config.toml
num_attention_heads = 4
head_dim = 64
parallel_block = false
init_std_o = 0.00786
init_std_down = 0.00393
init_out_by_depth = true
dataset = "wikipedia_en"
Each number is 50 + 15 x the weight over its row's rms, rounded and kept within 0 to 99. Layers, rows and columns count from 0. The size before them is the row's rms in percent of the matrix's.

# layer 4 attention output (transposed), 256x256, rms 0.131, rows 51-63, columns 128-255
097:33 23 55 56 40 47 87 70 62 65 65 60 56 93 46 32 36 18 66 31 64 56 46 18 35 42 60 64 54 45 56 55 42 42 38 52 51 61 28 58 58 44 75 54 51 51 69 73 63 52 37 78 50 37 45 52 52 26 58 34 62 77 11 89 58 34 38 47 23 55 55 50 55 49 45 85 54 44 29 47 47 58 51 43 45 56 64 57 54 30 71 57 57 49 56 38 64 50 40 44 61 40 51 44 34 34 34 50 27 52 70 59 57 61 39 48 64 59 62 80 14 31 43 73 48 64 37 56
101:54 36 73 19 42 33 39 53 30 47 57 64 65 37 64 54 34 27 19 52 74 20 64 45 32 34 48 63 45 53 33 44 51 66 40 62 34 36 48 77 36 45 35 41 46 56 50 20 70 53 52 47 35 39 36 34 53 56 73 72 54 39 66 39 21 36 62 59 85 46 79 37 56 41 40 48 50 60 36 50 69 82 26 38 35 49 41 22 59 54 49 42 53 53 67 73 43 53 21 46 49 56 60 41 35 33 40 88 44 42 48 50 56 77 38 35 36 59 39 64 41 68 47 44 33 51 36 56
124:47 40 30 27 55 70 27 39 38 74 47 75 30 39 47 63 56 35 42 75 31 53 26 64 66 41 74 51 47 23 75 47 56 62 15 55 71 44 36 66 59 32 35 50 39 77 52 41 71 83 28 50 66 64 33 42 57 29 49 68 51 56 77 62 75 69 26 64 54 56 66 41 42 47 56 35 63 41 47 42 35 53 44 57 64 43 75 65 48 42 35 33 45 42 48 56 24 73 58 51 33 45 55 31 32 39 49 58 54 42 39 48 67 49 49 31 63 64 51 81 43 52 29 68 56 57 48 67
110:69 43 69 61 61 49 37 34 29 75 65 63 66 13 60 31 64 47 45 52 52 49 45 57 58 49 71 62 41 22 62 48 68 69 46 61 68 42 61 46 38 48 55 51 71 80 72 56 52 45 56 32 37 59 33 33 76 19 39 31 78 34 66 50 47 59 43 43 26 70 52 60 51 58 77 29 60 39 54 57 71 48 24 47 20 65 62 68 39 38 55 48 68 17 42 37 25 57 46 46 41 73 54 45 56 63 28 76 44 42 62 46 71 45 60 41 43 48 14 67 42 70 61 72 63 41 68 39
100:55 51 25 52 09 37 33 61 60 66 41 55 44 45 47 61 60 55 39 67 62 68 47 45 59 36 52 47 73 32 47 23 50 66 49 48 29 39 73 47 26 41 51 44 28 82 44 71 54 38 54 57 72 77 33 43 51 42 55 41 66 52 65 14 56 59 62 22 75 45 33 47 35 31 21 28 61 46 19 48 16 57 25 43 30 54 32 51 50 56 52 77 65 42 47 65 63 59 51 41 78 62 45 40 47 58 36 77 52 53 53 65 37 51 07 41 68 49 67 40 70 58 58 49 45 21 70 58
101:36 61 72 39 49 36 56 58 40 48 49 66 62 40 56 61 59 61 43 16 40 34 18 45 68 45 77 39 32 52 64 40 51 33 67 50 51 41 65 45 56 64 20 21 40 88 58 64 56 47 41 20 22 51 22 59 40 48 69 51 52 52 71 59 45 61 41 56 35 50 42 39 77 61 56 48 35 44 57 43 50 68 44 59 74 36 48 41 61 52 41 57 65 52 41 43 17 40 45 52 72 27 30 30 55 29 65 54 58 33 46 63 87 60 52 31 79 73 81 65 47 52 65 77 50 22 41 71
105:43 63 72 44 69 72 48 47 44 56 48 29 46 31 67 46 70 46 68 37 40 59 72 37 37 66 54 34 68 68 24 37 46 32 61 70 45 22 36 39 40 55 54 52 57 40 47 46 39 50 42 65 89 56 65 48 48 58 63 25 53 17 39 33 27 43 28 29 46 43 44 56 31 53 33 43 39 50 37 39 41 53 33 43 44 53 24 51 89 37 49 50 47 66 46 56 52 42 69 57 52 63 35 66 47 66 35 33 63 16 26 31 41 45 30 53 21 48 53 65 38 59 53 44 19 49 73 37
104:52 27 41 43 51 52 30 44 41 41 32 62 47 59 53 25 31 43 37 54 48 37 28 44 32 42 48 58 42 47 40 57 70 44 64 39 48 64 43 48 90 48 48 48 51 43 43 25 73 38 90 22 60 32 39 42 59 44 42 58 41 51 44 88 42 47 34 50 27 61 69 39 41 39 53 48 49 64 67 44 58 28 35 49 61 36 87 62 41 38 36 64 59 80 32 46 50 13 72 57 38 59 41 71 39 73 54 61 65 69 37 50 80 71 53 66 50 61 67 50 61 27 38 65 19 60 37 48
100:48 42 29 72 64 37 57 54 22 54 24 62 50 43 63 57 51 39 47 62 59 61 42 58 51 46 41 76 48 38 72 56 27 59 43 73 56 50 76 70 49 67 37 29 38 33 50 40 49 61 54 60 62 56 79 20 66 44 53 74 59 56 82 54 45 48 59 60 70 62 54 54 34 35 48 65 35 94 33 43 37 73 51 43 36 52 68 53 46 42 67 43 47 39 53 68 52 69 39 56 54 54 43 69 66 30 54 69 43 49 15 28 51 34 48 48 99 45 54 51 47 45 49 33 52 49 68 74
107:64 44 56 51 55 51 51 38 53 46 65 40 48 63 77 51 57 59 35 55 30 16 73 30 60 64 53 44 50 38 43 42 68 86 61 33 25 68 25 60 68 51 46 45 35 49 38 52 54 46 67 25 39 34 72 55 28 55 70 50 57 58 46 48 35 53 47 56 46 62 35 31 55 35 73 93 23 62 48 28 65 75 46 39 41 64 43 54 34 56 57 62 61 67 55 27 73 58 50 62 51 33 40 57 42 32 67 39 33 71 41 72 43 37 26 41 39 85 23 57 63 25 37 65 27 34 48 44
099:62 38 51 49 47 18 66 20 38 50 52 56 49 54 54 51 46 45 44 53 31 56 75 25 42 94 50 56 46 53 45 43 33 22 62 36 61 52 42 50 70 79 64 31 77 37 33 58 79 30 76 15 36 73 34 20 25 48 43 40 79 47 74 39 55 27 69 39 64 52 28 54 80 63 57 70 30 58 38 40 50 87 38 56 43 80 46 25 41 54 61 54 48 71 56 77 41 46 62 59 36 37 58 35 54 50 74 47 58 40 53 64 65 49 30 74 60 27 46 36 59 46 60 44 48 36 55 56
101:50 51 56 20 55 40 64 79 54 77 51 47 43 41 26 57 94 11 45 32 66 32 39 20 51 63 48 37 39 51 57 25 56 65 33 38 46 35 50 54 42 46 19 68 43 51 41 77 45 47 41 58 50 44 25 22 25 44 67 48 47 55 51 33 37 58 49 34 50 70 44 60 54 54 43 48 52 61 32 42 38 56 30 47 36 79 35 39 54 40 44 49 64 47 53 53 50 55 58 63 57 43 31 91 37 38 37 43 41 66 49 64 14 49 54 72 52 29 38 36 39 64 56 23 77 17 38 48
110:78 58 41 42 55 56 35 37 39 59 34 40 69 24 71 55 57 45 46 65 48 34 68 40 58 71 57 56 62 43 67 49 35 40 80 16 70 15 21 32 59 62 48 51 77 57 59 58 36 84 48 75 82 55 66 48 44 61 75 36 59 49 52 25 66 47 40 48 52 29 51 41 49 24 52 79 45 36 93 79 47 48 22 77 40 69 58 69 38 59 52 37 64 57 52 69 42 75 74 74 39 47 80 44 67 61 48 70 65 54 50 27 50 56 73 57 56 31 63 28 71 58 43 56 42 84 53 43
# layer 4 attention value, 256x256, rms 0.144, rows 52-63, columns 128-255
105:56 55 34 67 67 39 48 23 68 44 36 62 43 38 68 43 70 41 70 42 09 39 69 46 55 59 74 62 46 55 40 78 25 43 41 54 53 70 32 45 72 37 47 45 39 28 48 76 37 31 57 61 56 40 32 57 45 63 28 46 38 69 33 16 40 27 42 28 36 44 38 56 64 80 15 45 64 37 45 52 51 33 57 47 45 61 33 34 32 58 46 63 55 35 42 39 73 38 32 26 66 49 49 55 68 58 63 31 43 45 70 38 34 54 64 38 55 49 45 71 19 35 39 65 28 57 44 52
116:57 56 63 40 70 41 66 70 02 63 69 64 53 40 47 51 41 55 50 50 54 61 43 70 68 48 29 51 46 50 68 52 56 75 51 43 56 82 54 69 10 45 48 48 55 54 71 67 44 45 56 55 49 61 39 50 55 38 11 50 56 47 45 38 39 54 55 67 36 48 50 53 58 63 58 49 50 86 56 59 33 46 60 58 54 58 59 66 58 39 58 62 27 59 43 41 67 46 57 47 57 13 32 72 58 61 64 39 45 40 42 50 39 39 78 48 17 88 67 69 46 73 69 54 56 34 59 27
108:61 49 39 39 25 63 51 76 14 40 36 62 73 68 73 58 28 48 69 29 62 63 06 52 31 54 50 48 54 57 63 51 72 75 34 38 28 37 72 44 47 43 65 45 45 55 62 39 43 52 24 68 54 66 56 77 51 33 76 57 47 67 70 72 45 71 55 54 37 39 45 36 55 46 44 50 39 55 69 62 61 65 43 47 78 49 20 32 70 66 15 66 39 65 66 48 51 35 51 55 59 59 24 63 36 34 46 34 57 62 76 70 58 44 72 50 45 25 52 39 40 50 61 53 34 69 38 54
101:39 27 27 41 72 76 78 56 37 45 57 59 61 91 61 64 72 59 65 50 61 84 51 18 58 43 48 58 40 46 47 35 51 51 40 75 56 53 57 59 84 31 29 62 54 44 53 58 60 47 53 35 42 41 47 20 52 63 45 49 38 49 39 64 70 22 48 73 48 65 48 61 51 66 76 54 46 68 65 34 63 52 53 57 85 44 56 34 40 21 62 31 49 48 32 35 44 81 45 59 30 45 57 41 80 51 61 38 60 28 39 27 28 55 66 58 48 39 25 44 53 38 43 45 50 38 36 47
094:39 33 34 65 41 66 66 61 51 52 50 43 21 51 63 48 63 65 43 69 55 60 62 66 73 50 63 55 38 56 39 73 55 36 33 57 51 58 41 55 57 39 44 70 56 29 59 51 51 45 53 70 82 19 73 57 44 60 29 35 72 49 45 43 49 32 48 40 56 45 46 52 34 38 30 52 61 47 25 38 53 47 64 31 22 48 47 57 73 36 30 54 63 57 45 52 83 66 33 58 41 45 22 37 57 49 59 74 65 35 30 55 40 35 60 82 27 39 23 18 55 64 62 64 42 70 46 25
107:51 42 21 29 32 59 88 41 73 46 41 57 54 56 45 64 40 69 48 35 54 27 40 26 72 62 63 46 41 35 62 64 33 49 64 51 61 34 88 58 62 25 52 62 24 36 57 71 60 29 67 54 55 66 34 48 91 33 60 38 47 69 64 66 51 73 50 41 50 45 40 58 41 42 66 38 62 52 69 35 79 38 45 37 41 60 38 50 41 48 36 48 54 42 63 36 33 52 27 37 37 59 58 55 41 43 47 82 45 72 42 66 61 68 47 32 63 43 65 60 41 29 27 67 27 48 18 72
100:50 54 49 40 63 28 49 16 70 60 63 61 35 41 61 42 36 59 32 60 50 58 59 43 64 68 46 08 51 27 10 54 61 41 48 42 63 82 61 54 31 39 39 40 60 18 63 57 28 64 37 45 46 21 42 50 45 62 37 29 30 52 34 37 36 45 50 75 44 35 63 40 60 79 26 38 29 54 46 47 46 62 39 36 66 68 20 27 75 67 46 52 38 41 59 68 62 31 37 45 35 63 55 45 50 42 60 46 52 50 62 48 55 62 56 41 52 32 64 47 77 50 44 57 49 76 61 56
103:47 33 73 52 31 71 48 47 34 24 60 60 74 56 62 64 50 57 49 49 48 56 47 45 61 17 54 69 56 61 21 36 42 50 37 58 43 45 61 52 53 01 60 28 44 76 41 47 96 84 51 36 41 60 54 55 46 61 35 33 41 56 50 67 67 76 66 53 39 16 43 45 83 97 39 59 22 33 72 23 36 25 62 52 63 23 60 55 54 34 46 44 38 72 66 37 67 29 62 56 40 44 83 37 24 44 50 46 63 50 45 70 34 49 45 32 32 51 60 62 63 69 58 51 50 34 38 60
098:24 63 66 70 41 73 62 49 60 35 32 25 59 48 58 44 46 53 68 74 76 61 45 54 54 73 54 57 48 37 58 46 61 14 64 69 67 35 63 52 69 20 70 34 66 39 31 49 43 30 43 24 41 32 52 35 47 44 28 54 46 48 45 46 58 31 42 57 60 45 30 73 57 43 71 33 45 62 28 48 36 54 46 55 55 52 69 36 62 48 29 57 53 36 35 54 53 88 38 58 30 51 66 50 57 63 59 58 43 46 43 34 45 37 33 41 67 21 60 48 43 71 27 60 79 39 49 35
102:32 38 70 52 44 68 26 60 75 46 37 56 42 64 48 32 64 37 26 60 57 24 12 63 65 34 51 61 65 55 42 48 56 45 54 56 52 39 38 35 38 02 43 64 59 77 45 56 33 81 27 41 64 56 53 48 49 52 63 55 17 59 66 41 61 59 72 59 41 38 77 46 14 58 50 49 66 44 56 46 65 15 65 33 77 29 30 69 49 63 37 55 47 65 72 31 70 67 07 40 72 50 65 47 45 52 06 57 53 62 51 63 52 27 53 44 65 30 36 48 49 54 32 61 63 36 24 24
101:37 52 53 45 30 47 67 18 43 53 49 61 61 50 71 46 19 47 16 70 55 35 55 58 28 75 28 55 53 63 51 52 60 58 61 51 27 18 23 60 49 75 81 53 46 35 66 37 41 17 54 44 47 26 47 51 62 46 26 51 51 33 40 68 58 53 41 38 37 82 38 51 55 36 69 31 76 51 30 48 76 38 59 59 45 37 56 51 53 37 45 69 56 73 45 30 37 60 64 62 78 43 49 46 30 69 60 20 81 40 32 47 54 31 51 41 26 37 61 83 62 60 37 56 54 35 48 58
105:62 49 43 40 46 50 63 55 82 29 74 62 68 41 33 42 31 54 40 41 44 56 55 59 45 22 35 50 52 73 63 65 56 42 12 53 23 67 46 67 48 75 45 55 29 66 35 37 60 22 33 47 36 55 51 33 42 39 50 22 53 43 65 57 47 71 51 46 44 28 43 47 42 27 39 30 67 79 43 26 60 67 59 62 67 26 39 34 42 58 47 59 47 11 35 46 24 44 51 57 41 53 42 46 25 75 47 53 42 19 62 64 38 61 56 40 49 44 50 70 46 49 49 75 45 33 69 35
# layer 4 attention query, 256x256, rms 0.115, rows 64-78, columns 128-255
156:47 32 26 55 32 76 33 29 50 55 45 54 41 14 39 46 51 46 52 58 67 35 36 50 56 36 15 44 51 37 60 40 30 54 25 35 65 56 64 51 40 32 32 61 57 57 77 42 69 68 44 44 26 64 21 40 57 56 43 51 54 38 51 73 47 53 57 50 45 74 16 50 73 43 33 48 52 60 45 59 45 30 63 85 48 52 21 50 73 54 44 66 43 32 57 00 60 64 88 45 52 36 72 56 39 64 53 36 50 36 69 65 58 56 32 35 77 60 57 49 33 49 25 43 39 69 49 75
114:50 46 63 54 46 40 82 69 60 47 47 70 59 49 72 65 46 44 14 44 46 54 40 37 23 55 70 48 61 72 38 66 60 50 66 69 60 40 65 56 55 55 37 38 57 33 24 60 26 06 47 61 56 44 62 49 68 30 56 53 60 45 26 24 43 35 54 50 75 48 42 61 30 34 63 42 39 47 46 11 34 37 48 28 43 46 60 65 38 44 51 24 55 76 47 83 47 31 40 38 45 58 52 42 40 50 55 38 55 28 29 32 59 50 50 85 29 48 60 33 57 59 41 39 38 40 53 40
129:67 31 62 45 44 76 63 51 77 46 56 53 53 20 47 33 46 48 46 58 62 45 47 67 52 49 44 46 47 60 57 55 55 62 32 27 99 57 59 47 50 57 31 72 41 67 34 40 55 46 64 46 24 57 47 50 51 41 62 59 44 60 42 54 47 30 60 39 72 67 28 45 40 58 44 60 27 38 44 24 41 25 75 60 54 62 30 44 51 60 18 70 44 52 63 12 29 64 72 84 41 39 54 48 45 59 31 30 54 49 46 77 62 39 45 36 58 64 57 49 39 35 39 26 34 58 57 72
092:64 52 69 45 65 74 60 46 59 55 47 58 36 56 03 48 44 35 70 22 63 27 61 61 52 56 51 34 40 32 64 64 48 57 39 38 68 34 56 47 62 43 63 65 43 44 32 27 68 44 58 57 52 42 41 35 39 26 30 41 52 53 35 53 49 46 52 53 43 55 57 24 44 65 59 64 26 33 33 42 60 44 65 61 55 72 53 23 40 72 43 53 57 49 33 27 39 47 56 92 37 43 60 58 66 56 24 53 58 75 43 74 74 27 28 29 72 81 46 66 41 35 68 41 77 36 30 71
077:75 46 52 49 39 74 63 37 84 34 63 65 58 25 43 51 63 63 48 50 64 47 58 72 42 42 41 63 34 63 47 58 29 65 43 48 95 40 59 20 42 28 42 75 38 46 65 44 79 39 56 56 31 59 44 28 89 42 49 51 46 56 26 25 35 50 77 67 47 64 21 45 37 60 61 62 62 47 40 33 40 44 71 39 55 54 70 30 40 57 26 65 38 41 59 08 52 66 71 65 44 62 75 63 54 65 60 43 43 66 28 38 54 33 62 38 61 77 41 62 45 63 43 43 42 38 68 78
068:48 71 47 28 32 24 29 50 66 60 48 62 63 50 52 34 47 58 37 46 71 70 25 24 35 64 55 57 63 50 71 37 36 39 59 28 47 52 76 40 56 44 55 68 44 54 58 24 63 45 56 62 46 75 54 47 73 42 57 15 44 54 31 64 50 46 58 34 77 36 53 61 71 59 51 14 52 51 64 50 48 22 48 59 34 27 50 59 76 65 61 62 50 21 43 57 62 69 32 38 70 62 25 45 56 36 61 37 49 32 51 57 36 81 60 53 46 38 52 37 32 69 38 47 47 66 70 37
077:37 38 35 37 38 64 31 47 44 60 45 38 48 33 63 53 42 55 65 82 18 59 38 59 62 64 52 66 50 69 42 38 52 28 52 49 30 72 37 52 46 57 43 58 36 65 50 50 57 56 55 46 19 48 33 46 56 72 37 32 66 46 52 31 58 37 56 65 68 46 33 80 55 39 34 33 65 49 52 64 30 48 43 30 54 48 34 54 47 39 53 45 20 64 54 43 34 58 55 16 57 51 52 59 28 57 60 33 66 33 43 45 23 71 73 55 41 25 54 49 49 75 31 42 56 30 31 25
071:57 64 74 48 31 57 67 55 58 52 58 57 54 52 33 43 54 56 61 45 68 43 39 42 46 55 48 75 53 37 65 54 37 41 62 19 47 50 56 38 47 68 53 43 41 57 70 46 68 36 39 62 62 45 47 39 79 29 61 51 55 58 34 42 39 51 52 31 49 55 39 59 45 66 80 45 45 51 47 42 47 51 72 49 64 37 62 47 36 70 65 76 58 39 53 38 86 71 65 74 59 50 39 70 76 49 70 42 29 75 41 51 31 37 33 53 74 63 44 58 63 74 26 05 69 52 60 43
073:37 77 21 60 64 34 45 59 46 29 22 71 51 61 60 57 44 46 15 27 56 46 64 67 27 49 53 23 63 34 48 32 45 58 54 31 32 36 51 62 45 33 40 29 54 49 46 39 42 10 51 44 47 30 46 44 33 36 41 51 68 47 40 74 57 34 28 44 44 49 52 40 49 44 53 62 32 70 38 36 76 59 60 63 24 71 82 43 66 55 54 50 58 48 65 53 42 56 49 41 42 51 37 65 21 58 25 58 63 45 29 77 57 49 49 56 59 44 37 49 63 15 71 79 32 57 28 47
091:73 67 36 42 36 24 87 61 42 77 24 88 53 31 71 33 53 83 43 45 42 73 29 42 39 47 52 35 53 60 34 69 58 46 36 41 58 38 39 60 65 73 64 45 49 37 99 24 43 55 29 69 46 73 66 57 34 44 81 41 55 26 37 49 63 35 49 59 43 54 48 60 60 38 44 19 80 57 52 30 72 46 32 53 30 49 64 49 65 50 58 46 34 55 46 50 56 56 26 17 57 44 73 19 29 43 60 18 70 40 61 61 45 83 46 65 13 55 27 29 55 56 42 38 44 51 51 68
078:59 22 83 52 36 50 83 67 58 29 59 64 52 53 40 62 28 70 53 45 45 30 36 56 40 46 69 76 39 61 59 72 66 41 27 49 48 75 56 51 38 33 57 31 25 37 47 53 44 40 31 46 69 17 40 82 41 21 77 33 69 51 43 47 54 54 56 48 44 76 44 79 52 82 51 20 34 32 50 43 85 65 50 58 46 54 49 38 41 52 58 48 41 57 55 40 47 69 69 56 38 53 38 50 79 62 61 56 15 50 32 76 52 43 37 59 54 43 42 47 45 74 53 19 55 49 64 43
082:42 64 48 48 33 30 65 75 18 39 61 53 47 59 53 77 37 54 53 60 31 37 67 69 44 33 29 38 57 03 27 46 33 63 50 60 51 30 41 82 71 64 66 47 34 86 36 58 48 35 26 59 19 36 39 63 41 50 49 57 54 33 52 37 69 28 54 70 77 56 80 59 51 52 43 57 51 55 54 56 68 45 56 77 30 70 41 61 66 35 65 55 36 56 50 56 37 53 21 24 48 44 39 46 72 35 49 75 29 69 80 40 43 57 33 43 40 69 65 36 57 41 85 57 62 41 35 66
093:49 34 52 69 33 52 41 69 33 56 64 55 55 55 42 56 33 67 69 48 48 42 47 57 42 62 57 37 67 60 67 58 49 54 55 50 54 57 58 74 63 40 42 40 72 67 35 21 65 48 39 15 70 42 31 50 51 62 46 39 60 67 55 48 69 46 55 56 37 67 53 44 67 53 48 44 59 14 52 42 25 36 40 42 55 56 34 44 40 49 35 58 45 50 38 58 66 39 50 81 38 53 35 47 60 31 55 46 67 32 73 43 89 66 57 27 39 64 61 70 46 63 49 61 19 50 53 39
081:53 47 43 63 39 30 44 54 71 36 44 40 32 58 70 67 18 41 59 67 63 56 56 29 41 73 48 62 40 30 53 53 65 73 79 67 53 69 72 68 35 56 30 40 40 31 45 43 45 30 43 34 54 66 40 40 52 36 33 45 66 74 51 55 50 66 26 35 23 49 46 52 39 49 46 49 39 46 56 36 39 34 75 83 60 48 48 70 47 60 47 59 66 47 79 21 59 49 60 48 64 85 63 38 67 54 50 39 55 52 73 47 45 23 67 47 64 41 24 58 72 65 71 65 32 67 43 60
072:63 74 23 70 29 54 66 07 30 71 42 55 52 29 46 18 68 41 52 59 70 42 28 62 65 42 32 54 48 48 60 59 34 58 33 73 43 46 48 43 24 31 52 56 65 61 66 58 45 52 43 35 36 60 67 51 22 20 60 58 32 64 32 53 43 26 55 57 42 31 60 45 57 66 56 42 63 68 44 62 35 47 61 54 63 51 32 70 49 50 61 44 40 29 53 47 70 42 61 49 46 59 20 23 77 65 50 14 37 65 70 51 46 72 43 38 28 36 43 37 18 70 53 53 30 43 25 60
# layer 4 attention key, 256x256, rms 0.116, rows 64-78, columns 128-255
100:42 54 66 54 44 62 47 32 41 79 60 35 55 51 69 71 31 75 50 41 44 34 71 51 38 58 70 24 18 38 56 52 60 44 68 40 33 10 50 35 49 70 48 34 54 36 44 65 59 37 31 90 65 72 34 51 59 46 37 57 50 51 80 53 37 53 26 46 60 45 65 61 42 70 44 39 61 54 27 09 22 40 78 60 27 33 31 60 41 32 32 27 38 46 67 67 38 55 49 39 40 41 72 50 51 55 70 25 55 33 36 56 40 59 56 90 68 65 56 34 53 60 31 56 61 35 76 72
103:46 36 71 75 41 30 68 72 43 84 32 50 57 37 21 64 35 56 53 33 55 48 78 58 28 37 55 42 73 63 59 49 45 48 52 78 45 25 42 60 54 40 68 40 48 55 33 24 61 40 33 64 43 44 63 52 63 44 40 57 38 39 37 78 66 82 31 43 50 61 55 48 50 49 45 30 51 47 46 56 61 65 51 33 46 37 75 24 34 63 67 54 49 39 42 42 46 36 33 13 57 59 54 12 13 22 43 78 39 37 28 40 52 20 24 57 55 44 62 43 47 56 51 42 58 42 39 46
103:59 44 54 33 55 55 46 25 43 44 53 30 59 59 81 37 37 65 38 73 43 67 49 23 62 40 71 26 30 33 45 56 53 39 67 29 62 72 54 38 61 78 50 46 49 62 48 50 35 65 40 30 58 60 37 49 48 71 55 98 35 53 55 45 52 28 46 66 85 43 44 35 51 56 53 60 58 56 46 52 26 41 43 59 82 21 53 32 43 53 63 31 37 57 54 49 30 45 73 55 58 22 72 50 70 62 46 38 61 28 31 29 32 67 43 55 45 43 56 68 64 69 49 50 28 38 57 63
097:58 41 56 56 62 66 92 50 67 40 56 60 50 51 46 41 44 24 40 62 70 47 61 80 65 29 59 62 51 24 50 31 54 54 42 70 42 48 30 70 36 32 65 74 39 55 64 50 26 59 68 47 53 53 76 47 45 43 67 68 32 71 27 48 55 67 62 37 57 63 45 24 57 71 52 39 36 66 60 59 78 68 40 59 67 64 65 31 46 49 38 84 41 58 53 43 55 52 69 61 43 65 30 65 45 61 50 74 49 62 63 50 23 55 39 37 39 69 31 34 14 66 56 36 58 62 50 42
072:64 47 45 33 56 64 54 40 46 56 57 26 68 23 24 74 39 56 23 64 55 80 71 59 93 27 60 24 21 50 39 48 40 56 36 54 72 45 52 45 60 59 61 61 48 60 34 37 25 61 52 45 46 37 43 49 53 52 26 74 55 58 49 51 36 60 53 57 61 49 56 27 68 70 36 33 59 45 42 54 64 56 43 49 52 42 75 45 48 56 57 53 44 50 77 51 37 62 63 61 57 49 51 51 58 36 31 67 47 13 23 29 21 53 24 35 79 36 64 43 24 68 38 37 47 42 66 79
071:37 61 41 63 42 38 57 44 37 79 57 43 48 50 80 46 67 72 80 16 42 53 33 28 48 47 30 85 51 58 40 51 66 36 62 40 30 40 39 26 54 75 61 36 63 55 52 51 71 44 47 53 31 57 26 44 22 84 76 34 43 42 70 47 60 33 60 55 79 32 59 61 46 42 63 66 49 29 43 85 29 34 40 43 47 36 52 40 21 30 51 40 48 75 43 47 55 67 62 29 76 27 79 44 41 49 38 72 73 31 56 57 46 21 61 48 40 38 50 58 76 55 56 48 54 59 47 47
087:37 58 36 28 58 57 27 33 53 47 36 36 45 34 53 62 34 73 46 62 40 48 37 33 56 59 64 29 42 58 43 64 58 42 58 54 59 57 47 31 36 54 53 32 84 53 48 57 56 51 39 36 55 82 36 49 75 64 61 55 78 46 31 65 47 37 37 47 52 48 31 36 43 33 24 37 59 30 18 26 59 53 51 27 34 43 51 58 50 39 40 27 61 61 37 34 33 19 48 48 79 28 71 21 47 62 62 37 58 30 49 26 21 59 53 64 61 37 66 56 69 27 40 51 37 43 67 31
077:46 29 36 65 46 47 61 29 56 62 33 45 46 44 70 25 66 49 49 24 32 60 57 35 49 37 54 41 49 82 32 94 42 46 51 52 44 46 46 60 54 46 63 31 25 80 31 39 44 66 50 69 67 33 38 60 63 54 55 46 43 57 52 17 62 39 56 52 78 45 29 43 71 52 48 64 57 54 51 60 47 68 55 45 67 62 55 49 56 34 41 40 31 43 67 54 50 52 55 44 59 54 38 40 75 60 29 69 80 25 61 77 51 53 56 36 35 48 48 51 51 72 59 71 69 24 65 59
071:53 44 67 39 47 61 26 42 14 67 46 78 28 27 32 17 29 39 61 51 74 56 14 36 37 52 45 48 55 80 40 51 79 84 63 22 78 39 45 25 58 40 49 47 44 57 57 45 30 50 52 59 71 40 50 45 63 75 55 55 57 59 78 73 44 77 49 48 67 37 61 35 68 43 69 32 62 64 54 61 36 50 37 39 34 49 60 52 47 36 64 56 61 53 17 55 24 46 43 50 60 74 55 47 46 77 44 49 64 50 32 48 50 52 60 51 63 34 39 25 45 58 61 58 52 68 15 42
095:54 53 39 52 57 59 36 54 31 32 50 53 58 39 52 35 33 53 44 23 50 32 45 25 43 65 58 45 40 67 60 53 47 46 61 09 30 63 60 28 63 76 51 36 59 45 55 63 49 39 49 41 98 38 39 57 57 62 46 45 40 51 60 64 61 41 57 19 54 35 75 57 75 46 55 45 48 49 60 31 05 42 41 56 55 51 63 60 41 52 87 25 50 64 68 60 34 45 19 26 57 56 68 48 21 63 54 57 53 38 31 38 45 54 62 51 42 33 55 33 62 55 51 76 46 66 44 56
135:26 51 60 50 41 60 55 42 65 55 36 32 64 40 67 52 49 48 68 45 50 56 46 38 57 44 47 48 64 52 45 74 50 44 64 65 61 42 38 46 64 88 54 22 76 76 57 50 36 54 30 63 53 25 42 39 56 74 60 58 53 29 83 32 66 33 84 65 28 53 30 31 62 27 61 36 65 53 84 58 38 49 55 55 84 61 41 44 43 53 44 21 30 54 54 48 28 46 56 34 62 42 56 34 55 55 57 72 66 50 72 65 29 38 55 51 40 52 51 72 53 50 47 59 36 50 67 35
088:61 68 54 69 69 74 12 65 34 70 31 62 58 57 56 41 53 44 65 36 28 28 65 48 51 40 63 30 64 71 43 20 43 48 41 46 57 44 38 20 46 24 76 52 57 53 60 04 64 03 46 47 69 47 67 39 42 37 67 25 64 17 46 57 55 60 76 28 55 53 41 29 70 58 35 74 40 42 53 31 43 48 28 17 48 32 78 51 57 40 56 46 68 52 32 38 36 24 45 69 35 42 36 61 43 67 66 46 48 62 55 65 65 35 64 67 45 45 67 47 70 64 20 42 64 32 35 49
103:62 55 56 75 52 47 65 23 61 68 24 35 52 59 62 48 51 64 41 62 32 56 66 56 60 44 42 30 46 47 46 42 39 33 44 57 56 18 61 45 23 67 63 55 34 48 73 41 50 46 53 62 26 53 48 31 36 73 39 40 53 58 44 30 55 42 39 94 38 83 46 57 30 27 38 51 51 51 78 59 72 33 51 81 41 41 42 47 41 38 62 31 27 49 44 57 47 59 58 44 76 73 69 49 44 47 57 72 54 82 62 14 51 13 50 22 68 49 61 55 53 55 38 37 43 41 50 76
088:52 61 35 52 57 25 58 51 55 57 57 65 53 58 29 55 35 41 71 48 54 50 21 52 58 86 62 23 47 57 51 69 63 55 28 31 58 32 86 56 66 57 41 38 36 58 48 54 40 49 27 65 62 74 58 38 44 70 80 73 64 71 38 43 70 67 45 66 66 53 56 42 52 41 81 54 61 69 63 41 74 43 19 38 46 55 18 28 57 46 56 21 58 57 59 50 47 46 56 47 29 32 48 51 82 60 71 64 71 55 29 65 52 73 74 21 74 43 50 43 42 43 44 35 57 48 64 70
083:79 26 54 20 52 39 40 64 59 48 52 60 62 53 49 50 71 58 48 28 51 48 82 41 48 33 37 59 38 66 62 62 13 49 30 64 36 55 62 40 58 28 65 46 38 54 55 53 67 42 50 25 21 30 31 67 43 48 49 42 73 39 45 49 65 63 74 23 58 55 68 55 43 22 54 69 57 16 68 60 81 50 11 81 52 25 59 49 47 48 71 46 74 31 44 14 51 51 29 45 48 56 52 57 36 32 73 50 63 35 37 52 50 43 44 35 68 34 42 53 59 59 65 39 59 51 63 64